Weights of a small GPT-style language model, trained from scratch on English Wikipedia.
Size: 11 layers, width 224, 5 heads of 64, MLP 768 SwiGLU, vocabulary 10542, 14.4M parameters.
Architecture: RMSNorm before and after each block, rotary positions, no biases in attention or MLP, gated attention, capped logits.
Training: 296M tokens, 8241 steps.
Each number is 200 + 20 x the weight over its row's rms, rounded and kept within 0 to 999. Layers, rows and columns count from 0. The size before them is the row's rms in percent of the matrix's.

# down: layer 4 MLP down (transposed), 768x224, rms 0.0916, rows 216-234, columns 0-55
# gate: layer 4 MLP gate, 768x224, rms 0.0885, rows 217-235, columns 0-55
# up: layer 4 MLP up, 768x224, rms 0.0898, rows 217-234, columns 0-55
down216,092,199,232,187,224,202,183,195,176,184,183,223,210,237,219,199,203,187,196,240,178,186,198,189,222,195,212,215,204,202,191,204,172,232,214,184,223,221,179,158,189,188,216,176,227,200,193,177,198,184,190,185,216,186,208,195,184
gate217,111,195,167,207,197,182,218,176,208,181,195,174,174,202,196,180,200,220,244,232,207,205,192,151,217,213,155,219,191,176,218,200,208,205,191,237,203,234,203,202,197,176,173,202,213,176,179,229,201,185,234,205,231,220,217,211,167
up217,107,186,194,214,213,201,196,216,226,169,206,186,187,224,207,221,229,215,200,193,215,230,203,188,174,193,186,168,192,220,217,181,194,197,194,188,225,232,203,201,189,174,168,205,183,204,193,222,230,200,211,179,201,247,174,174,195
down217,093,239,185,187,197,185,216,177,197,204,209,204,169,218,188,237,183,210,220,199,175,207,221,189,234,240,170,213,213,186,199,190,215,183,192,202,215,222,197,189,193,229,179,182,213,188,186,127,186,193,195,181,221,203,216,209,205
gate218,101,198,219,185,209,206,211,162,205,231,188,184,195,178,183,178,176,199,238,156,181,187,209,177,228,203,192,190,187,203,214,186,210,206,207,203,220,176,252,230,185,206,168,209,224,215,187,219,191,157,230,199,184,186,167,189,231
up218,101,224,193,220,211,195,172,238,201,175,188,232,204,207,189,216,207,193,198,215,211,214,173,154,189,222,156,206,191,190,216,227,221,210,232,220,211,222,185,198,187,206,168,202,217,215,192,206,213,222,189,181,187,222,241,209,193
down218,109,240,188,187,177,211,207,198,202,181,228,216,159,228,207,211,226,198,213,200,203,187,178,212,192,192,131,179,203,210,227,208,205,211,189,191,198,212,190,200,174,214,196,177,191,201,193,202,207,173,186,209,225,170,224,218,234
gate219,102,190,210,234,200,198,166,190,243,203,201,213,201,201,222,188,190,218,209,224,191,177,195,224,178,210,234,243,186,186,203,203,226,195,183,228,222,214,238,182,204,181,202,186,195,201,195,217,130,189,208,209,189,216,202,208,188
up219,098,207,195,212,177,166,180,213,173,202,182,193,216,179,162,181,148,211,205,203,233,202,167,193,218,192,207,192,210,215,213,248,240,240,169,197,233,200,226,202,176,207,232,192,208,176,189,202,174,186,168,198,196,195,196,217,179
down219,100,162,245,204,193,179,182,203,221,203,201,240,190,199,206,221,223,186,226,191,212,219,199,174,240,203,268,214,190,212,206,163,211,228,212,200,235,194,208,214,227,184,193,237,204,205,202,208,210,206,224,202,201,241,158,210,182
gate220,095,201,221,212,203,200,226,167,173,188,167,216,203,221,169,202,224,196,166,197,223,197,194,160,177,231,181,206,219,172,205,198,196,195,193,240,223,175,201,180,183,208,195,210,187,226,214,215,200,233,243,169,206,236,180,205,243
up220,095,203,213,224,197,214,214,184,198,157,230,236,185,202,137,175,183,205,194,192,213,222,190,192,226,184,200,210,173,206,213,176,204,222,205,197,192,205,184,188,197,204,224,199,202,174,193,210,243,195,175,201,185,192,183,181,201
down220,095,191,209,206,211,178,238,207,190,210,183,166,210,187,235,214,186,217,194,208,182,192,213,189,206,193,151,180,200,227,232,215,185,223,177,195,199,201,190,166,203,250,239,201,210,169,199,207,198,159,208,192,199,200,171,176,202
gate221,102,213,192,183,177,217,206,185,235,224,169,216,190,204,221,189,237,215,202,197,194,186,211,194,199,224,187,190,207,243,203,204,191,186,216,194,214,191,199,231,178,181,205,191,200,198,188,198,188,196,192,207,221,168,212,202,160
up221,102,209,208,214,190,182,197,216,219,174,174,212,237,215,196,229,222,205,179,164,218,209,206,198,249,230,228,191,247,229,209,191,218,189,220,171,196,229,186,210,198,205,211,206,201,211,215,207,180,188,185,203,199,187,202,253,206
down221,094,175,188,167,199,191,223,172,214,163,184,203,198,223,171,221,207,211,229,205,209,199,176,158,211,233,223,202,187,189,201,185,181,182,186,216,211,192,212,204,212,207,182,191,206,171,185,160,205,195,167,234,195,200,214,203,184
gate222,104,197,201,210,169,203,186,197,220,213,213,200,187,222,160,186,194,250,180,236,161,205,179,182,214,160,215,240,205,217,204,216,260,211,208,209,225,225,209,204,223,235,195,222,214,207,195,207,191,183,214,200,197,169,217,187,219
up222,107,223,188,215,216,224,187,174,207,161,195,163,232,183,221,154,184,156,220,178,207,213,190,198,213,212,227,188,199,172,186,204,155,199,173,217,192,175,200,204,198,203,152,199,182,193,180,204,187,190,197,214,197,188,181,226,206
down222,097,206,185,231,213,187,199,204,212,191,177,201,179,211,186,214,196,217,159,183,191,205,197,185,182,225,222,198,171,204,213,192,147,231,189,172,213,221,187,195,239,160,177,194,205,209,189,203,203,173,205,226,202,174,211,216,208
gate223,097,228,200,235,212,162,220,196,219,223,240,190,218,221,205,220,203,189,228,219,229,207,183,179,192,206,221,209,184,200,194,218,228,196,201,168,180,173,216,198,202,213,199,192,201,210,209,196,213,200,216,201,180,224,210,177,176
up223,096,178,160,188,216,188,194,168,202,179,190,189,187,150,168,202,196,211,201,205,210,212,211,208,211,222,214,208,214,181,172,232,231,215,196,217,205,197,201,209,214,209,189,194,204,223,189,188,217,194,189,215,208,198,197,206,177
down223,089,208,177,165,173,220,209,194,192,156,210,209,193,219,228,190,219,190,210,218,222,157,208,175,189,197,218,210,184,210,191,197,192,188,202,185,140,197,190,203,217,202,194,152,180,215,203,201,229,252,157,208,226,236,181,221,218
gate224,098,198,205,200,215,197,231,164,186,212,194,202,196,181,212,173,163,163,186,197,168,212,244,221,244,193,231,190,170,195,231,226,235,195,208,213,195,195,206,236,177,189,185,206,194,217,194,219,212,240,232,251,181,185,190,200,212
up224,103,201,178,200,166,205,215,210,183,164,208,194,205,259,208,170,219,191,198,233,190,175,143,165,238,199,206,201,186,226,186,198,147,188,175,192,172,189,186,206,185,186,156,201,176,219,234,200,190,218,200,192,201,192,198,211,192
down224,100,185,169,212,218,200,222,194,199,217,229,197,231,211,192,195,218,205,226,191,216,200,227,165,197,193,228,235,199,215,207,166,205,229,221,175,185,187,210,186,236,187,178,220,225,207,220,158,159,207,207,218,184,209,194,222,188
gate225,105,211,189,195,206,182,209,212,184,202,164,185,200,219,214,163,198,205,222,200,218,178,223,176,213,182,213,213,164,176,182,182,210,193,165,218,179,198,219,203,228,203,187,219,219,212,174,215,170,193,224,209,193,185,187,202,186
up225,103,191,170,199,190,191,212,232,190,202,168,157,218,215,204,238,224,157,214,239,204,194,189,236,172,200,210,187,202,177,245,193,210,226,189,227,215,200,205,175,189,175,202,198,188,195,224,199,208,213,197,206,207,225,201,169,213
down225,104,242,180,200,221,154,227,194,166,217,187,173,189,188,207,206,239,180,208,212,197,226,200,207,206,211,196,226,209,211,204,222,167,188,198,206,178,202,183,164,209,157,217,172,244,220,216,191,212,205,224,231,217,179,195,170,160
gate226,102,193,221,199,235,205,228,187,197,188,214,209,198,216,214,211,183,198,193,207,174,205,181,173,213,215,155,204,230,209,194,189,253,248,177,196,221,213,210,181,222,258,197,215,167,209,203,223,203,199,192,201,211,179,200,237,193
up226,100,157,189,204,205,188,184,226,208,191,213,186,194,194,226,158,211,198,164,210,191,212,214,186,196,184,181,218,172,209,197,194,192,165,200,188,199,194,209,166,193,217,238,177,219,214,204,212,160,199,187,226,205,205,198,188,229
down226,098,198,199,194,174,170,222,222,192,181,208,218,198,227,205,193,206,148,216,217,237,218,195,170,222,183,215,230,197,168,189,180,229,170,198,220,195,150,191,191,215,181,191,213,194,200,196,183,162,158,197,201,165,188,164,207,191
gate227,106,166,222,188,214,180,191,190,234,186,188,219,195,218,198,206,223,202,208,202,187,222,207,185,213,226,140,204,197,218,218,185,182,206,223,210,179,225,179,206,199,187,202,209,205,195,227,210,212,195,209,202,207,198,203,210,217
up227,104,185,208,214,168,213,200,185,238,212,213,194,168,198,191,214,222,216,203,195,169,185,183,191,184,219,193,148,198,227,218,178,215,189,240,210,226,186,173,216,207,219,259,213,229,202,222,214,217,195,192,192,216,200,179,218,207
down227,101,197,191,211,199,213,197,210,202,176,215,209,220,192,184,184,178,240,190,180,239,202,166,178,195,214,187,183,221,183,227,191,189,209,175,224,231,230,213,217,218,234,195,218,221,170,197,185,229,197,207,211,244,202,218,181,210
gate228,098,231,205,232,187,190,225,214,220,186,183,223,175,213,165,226,194,200,211,181,203,181,191,148,227,193,183,199,197,218,212,219,204,197,190,198,197,206,198,221,170,212,183,181,202,183,171,238,206,217,254,205,193,181,197,227,211
up228,108,235,223,216,217,203,231,217,193,248,188,207,223,196,175,217,212,163,163,178,192,218,191,156,213,199,164,190,195,208,153,206,196,226,211,211,210,205,192,206,178,237,176,210,236,182,174,177,199,198,213,197,209,186,175,211,207
down228,103,200,213,197,158,219,201,182,160,190,216,192,196,224,183,190,200,177,201,232,220,244,183,215,186,204,201,195,215,201,175,201,209,188,240,202,187,198,157,205,214,217,164,217,194,203,206,194,213,167,203,204,218,201,205,200,211
gate229,099,186,178,224,172,171,180,206,196,237,179,162,187,197,227,181,206,182,208,230,191,203,157,186,202,191,231,205,224,174,223,216,200,199,199,196,214,215,198,205,210,217,165,205,189,202,171,216,231,224,186,218,193,196,209,197,158
up229,105,202,171,193,196,161,203,176,198,183,199,166,181,209,188,219,205,213,199,197,202,222,208,180,220,209,221,216,219,186,211,203,231,200,187,179,197,158,190,221,178,221,195,237,182,194,190,192,222,215,161,174,204,186,167,201,207
down229,100,231,206,211,204,212,200,199,205,198,242,159,191,212,212,205,197,184,208,183,241,225,168,204,160,227,173,181,208,178,198,224,153,176,219,182,186,170,185,194,183,197,217,189,196,194,228,204,204,187,203,182,196,208,172,198,215
gate230,099,208,205,198,187,175,199,210,204,195,212,185,200,199,208,236,196,209,221,251,177,204,171,187,166,201,227,227,221,184,171,178,209,205,200,212,178,237,210,191,220,185,236,196,176,182,200,228,209,224,235,206,212,236,212,213,210
up230,098,196,243,224,174,192,208,224,221,207,258,166,179,219,203,243,193,218,191,237,197,194,215,217,205,178,191,229,212,207,174,190,178,218,215,197,189,181,174,192,233,219,202,159,174,183,189,223,189,212,180,200,179,195,187,201,212
down230,095,193,202,195,202,216,205,206,195,217,219,211,179,216,178,138,183,174,191,149,193,206,184,209,221,185,207,168,182,205,199,215,204,190,204,186,176,208,213,199,172,142,177,238,196,208,202,164,171,212,183,211,202,174,194,187,162
gate231,101,192,196,204,198,241,200,207,206,199,204,187,203,168,187,178,218,214,241,218,206,220,172,200,202,210,188,194,185,216,205,190,228,198,224,215,222,206,215,215,218,188,182,205,223,200,220,207,232,210,214,203,211,186,203,207,223
up231,116,201,208,186,148,203,211,192,201,225,249,175,177,202,192,207,203,197,192,188,188,202,209,205,152,191,254,214,220,183,203,200,191,183,222,201,176,188,198,210,229,223,189,166,222,169,183,211,221,196,191,213,192,180,199,222,171
down231,143,184,184,206,186,213,232,213,208,195,197,202,197,203,210,197,192,196,218,186,191,198,200,210,187,203,303,228,192,214,206,190,194,192,200,198,202,199,201,221,253,190,186,211,171,212,213,205,194,202,178,188,184,224,195,192,209
gate232,100,166,195,192,200,215,214,174,197,174,228,182,168,220,194,192,203,182,222,182,196,202,201,183,174,210,229,224,173,177,201,200,230,157,176,210,190,148,190,221,153,208,171,209,157,218,208,225,185,188,228,236,215,152,218,203,186
up232,101,218,215,187,221,260,222,185,230,197,215,214,198,200,204,205,194,203,208,223,173,185,246,180,223,238,183,181,207,192,185,178,234,199,193,185,229,188,181,201,186,176,224,212,200,217,196,194,179,216,215,206,194,194,172,222,181
down232,096,176,207,190,192,205,200,191,200,190,221,216,215,194,221,192,162,185,154,213,214,179,163,157,213,195,221,197,256,229,240,181,223,205,169,225,165,187,168,241,196,231,173,221,231,187,186,213,204,202,225,180,210,214,237,192,197
gate233,102,233,245,174,188,207,224,198,185,214,210,219,170,220,196,182,179,196,181,219,203,216,192,193,204,202,202,196,196,202,189,215,179,196,175,223,171,208,227,188,212,196,209,181,202,214,203,213,187,177,213,240,200,192,225,170,213
up233,102,228,225,219,185,196,188,187,178,172,217,177,231,207,158,206,202,215,212,229,190,198,211,210,241,199,196,227,209,182,222,166,225,197,196,208,185,180,261,181,223,189,204,195,216,166,151,191,193,193,222,195,220,186,205,236,218
down233,100,194,176,187,174,181,229,244,233,167,201,205,187,190,170,207,185,229,230,153,174,197,208,203,204,210,221,213,220,206,217,185,206,177,195,209,207,210,195,181,164,191,196,207,184,183,180,205,204,242,201,186,210,168,207,227,165
gate234,100,194,211,262,169,239,192,222,194,177,207,201,195,185,210,192,208,166,210,198,221,171,213,194,199,179,185,199,200,193,215,187,213,221,177,197,192,191,216,208,144,181,174,176,218,210,196,211,200,190,214,208,164,188,182,231,184
up234,101,199,174,194,230,186,205,164,195,181,226,164,201,191,191,200,208,231,201,197,190,243,207,189,200,207,164,180,174,219,203,230,207,179,202,186,214,193,186,199,215,234,170,185,205,199,200,195,200,206,188,228,200,195,153,189,206
down234,097,183,193,186,229,198,217,163,228,185,175,194,197,164,194,207,201,215,213,182,199,196,179,165,210,218,202,194,217,190,222,228,171,189,236,200,189,223,187,231,187,186,184,205,213,185,230,200,210,182,193,195,229,195,210,149,216
gate235,103,173,212,225,198,194,197,172,230,165,195,217,201,194,205,211,199,233,178,211,196,211,187,219,188,191,225,222,231,210,181,174,217,190,219,229,234,195,208,195,191,202,229,154,176,200,257,215,185,188,198,213,209,202,185,204,176